Each number is 128 + 24 x the weight over its row's rms, rounded and kept within 0 to 255. Layers, rows and columns count from 0. Numbers have three digits each. The size before them is the row's rms in percent of the matrix's.

# down: layer 6 MLP down (transposed), 192x160, rms 0.0903, rows 181-191, columns 80-159
# gate: layer 6 MLP gate, 192x160, rms 0.097, rows 182-191, columns 80-159
# up: layer 6 MLP up, 192x160, rms 0.0945, rows 182-191, columns 80-159
down181 104:117115164146123108133108109132123126091095096166118109094107133150149163107102115101102153145142104143155119119124155086138129186127089141114127115164163111138177168137136139136133155129106127164132143142122156124131113108118143118100150138
gate182 098:130139157152115105120108088135157106150108085104132089094121113098085125141117077120122137080125120086124145143114131155133127141080111142144141105146104162127118131127145126093130156117157128081135171137100107105144175175153103125129119117
up182 097:174127104067109159093172115132094113118101070142157157139167126156139146109121185142115150105130175174137086127109148125125173119173121103126144130105130106150189099162153138156171117153101144168115113102121119173087155119119144112123125119
down182 095:149149130168148139126121093164128146118153100142152113126161117016083139128125118167150126093140110134145117121112134141116118144064070116118101110122117108115140123132122120112129119144146099119118106124114101167158162113137122134064133116
gate183 095:119121116155117142112130162139170123123135101098149156089141100097153150087145105094085139175133122150165146150118117138144145152132125127191089162159121165086117118123146161159110126159149144144136143157088132143143069107128087134146156093
up183 101:116090176115138129134179109147141128136138165136051115128103159136157120132155133161137106159146120141130101144142184147130118102151103116072172117108116109149133125128109092083102140150118107124050095151137136114136143140105150124122068095
down183 098:098153137120093142113124097106134103120115112130126176112101151143086138113135140124109167178152184151171121127156147153141152164169126141155090142124155189114132124114137131145090150105139121148093094161113094114137110119108137107102147130
gate184 101:144140137108176130139164116112079110122092110131093134143131094112116145085130096095125109157136110126128147125107134153134130121156155084158102138092127116132140126160182066143152164187111082106139146135159109113111115121143094103139099092
up184 090:133113129147108138135081122119154121129146111152156121116134145129118110164154148149097126135118137138141080123150162126115136167131118147120104132106138140112166103136102139153110127092080177162096130120099159120149151133127111112111183136
down184 089:126140106124094108109118156121117110134130123143151108106139171123087096137135142168147170130111116126135085121154133082095127184136095148114105119123143131145114118100115102105105112106107152154145141143105141140119122146147096135147131101
gate185 091:136147143124120083142127128154148139130108116123155115093078117103158133070143119141146178105156163153138141150104112129146165161167137150130109139121085120159176132140183144137102149121119130122137127119106158115111166115142075148087145112
up185 095:128168085139140163136142139114096130148155160108051148154113118168106119151150138109140088129114074116119115110145145128113121113108124128150123149126181158070085113119130108112168120150092133152078135152132090106160128123142145103131123131
down185 096:119149096147120129133111127128122135128106131103139152105130135130134130087125121141107149120122127111127125106131139141145122134144149137097109118119120112153150109125140132131129123122154112142120147115144132096131151131139058125129153082
gate186 106:109148197099133148130111127112146165139097111119122156087082168115100109128127108132110129126157137174145163153141133129146094106114105140108127122163117142114160160168119122127097175128129120126091086139109101091051181125112083149129110127
up186 108:112116117154147128143120114156143136117149123116114156102166161131159126111090125046104137141129113126142139110160140126138140123091119114140154115169146159109115156173059130126174143120140148107130121129126110135119083114128120164145150099
down186 109:123137107132110153111145161135149119130088100101137100112131133183136100114136179123143090117116098109115104095132079119173083117149112116162143139152140110171146183127132157145135084101134092107109111129167133157116114101131133126138145153
gate187 102:074101103111116140145107135129113160150114148136112162087129169187153145134119115117114114150125135135170135162135137150128141139156096130140167101090122159137126100127187110132106163096148152138116097097133144152112125117125092133106109132
up187 102:105145135142140095097132119124086109157121123098099129075119108096131132156121098174124093116124131153147077107129125114133101150135122112106136110117137138133123125144111108147139113111120132136127122171126148103110149144138077115103168124
down187 106:157103118161117144182159121154147122120118175148135115138086125134147144061108123070084097110110131152158165124092094141091139148083096125077106120128122105177132144136194090093143116130144150100130112107121125102128119100131140132129157093
gate188 104:154170144126117117120142156155137130134101103143157125113127127114141141120121097118115110141149124155156093142142107141105117159160159138129124130114099101112186137158148148121118149146164164121103116109119116100151117112131133154072106088
up188 106:158100118120132125092117148115140146109140110117150168103123130120145109119141113136171107095133140155130150124130090120105132128100149115126126149152087132132109140164148109126126101140126091142165131068156161110173156131118156133129173150
down188 106:104093115161141124088162147146110131147159138192118127100117096120164097132108130147094163128110095147085160128119134151113140078097136118110130134094120115090096129145120107116139146124103112073145129087145107129112111123142117116131142143
gate189 103:121114090165175068125144135184098124119147135098174108128124135110117161134148096094141121164136103121132109087144117136103131137128137126158112123123124123164154097106136107121137121125132110131124136132136110122100114150128098126100096074
up189 104:129135123099126119129117076130114135143130106154090139130135106145156088107172119133100125138156114158147144114118137115160114155117163148099144115074139115133097078100106165156120124140090111127170100127139100175147151131157093112125141130
down189 104:116146107137113130103144094115107128160111102121069092166100111098099117148126139137148105129111132148187095128119105138151129105143146128161165163132131095156126132137182128113083046131109125155147120114154146157078176137128109087129158127
gate190 104:143152143115150164129132158140108096131114124085113183107114141131152123136118141085120129100155105165150097146167149155096167101107127134132140119168134169126087115135119127145155171140181137067110114110124169130130132131151117102115109134
up190 104:082181099141167150141132106117141104168167108131085150146143140126191127106126162142083136106107110127157124139128098123128134126145124085126085140145146113108127093120167109123149135167107173086115126136115134117124137132108137131120107089
down190 103:120122167115116103162177125144118117101125130160155126141129116185073116144110123131120122087126149095092146131136130129140144112115125150108153136095093094169131105138109083137124121135116090121158135089151129160145146143129110119141131171
gate191 093:139170108069130094140106161130123055158148130142114129140141168130106128133161122117105105175133127122085135130109101110088169157105153082135112133109092122114142120123134121120126100107150117127125092127143147077096120144107134107137121113
up191 097:123099116149182105124134102144129158103142139141104094130118148143141083143091138154118135115161103102138155146149111152185072117153162160125172139146113135141168141158090173103095114145124107119162147163146100115141112121115105131136150142
down191 093:122114115143195103112117147168085141129093093103105153168121115092144127112106123119138124098176140130155168123132133115148129129135118136128114190139159194153129111161116159147131156113109097107144124145101164134143121131110111114170085134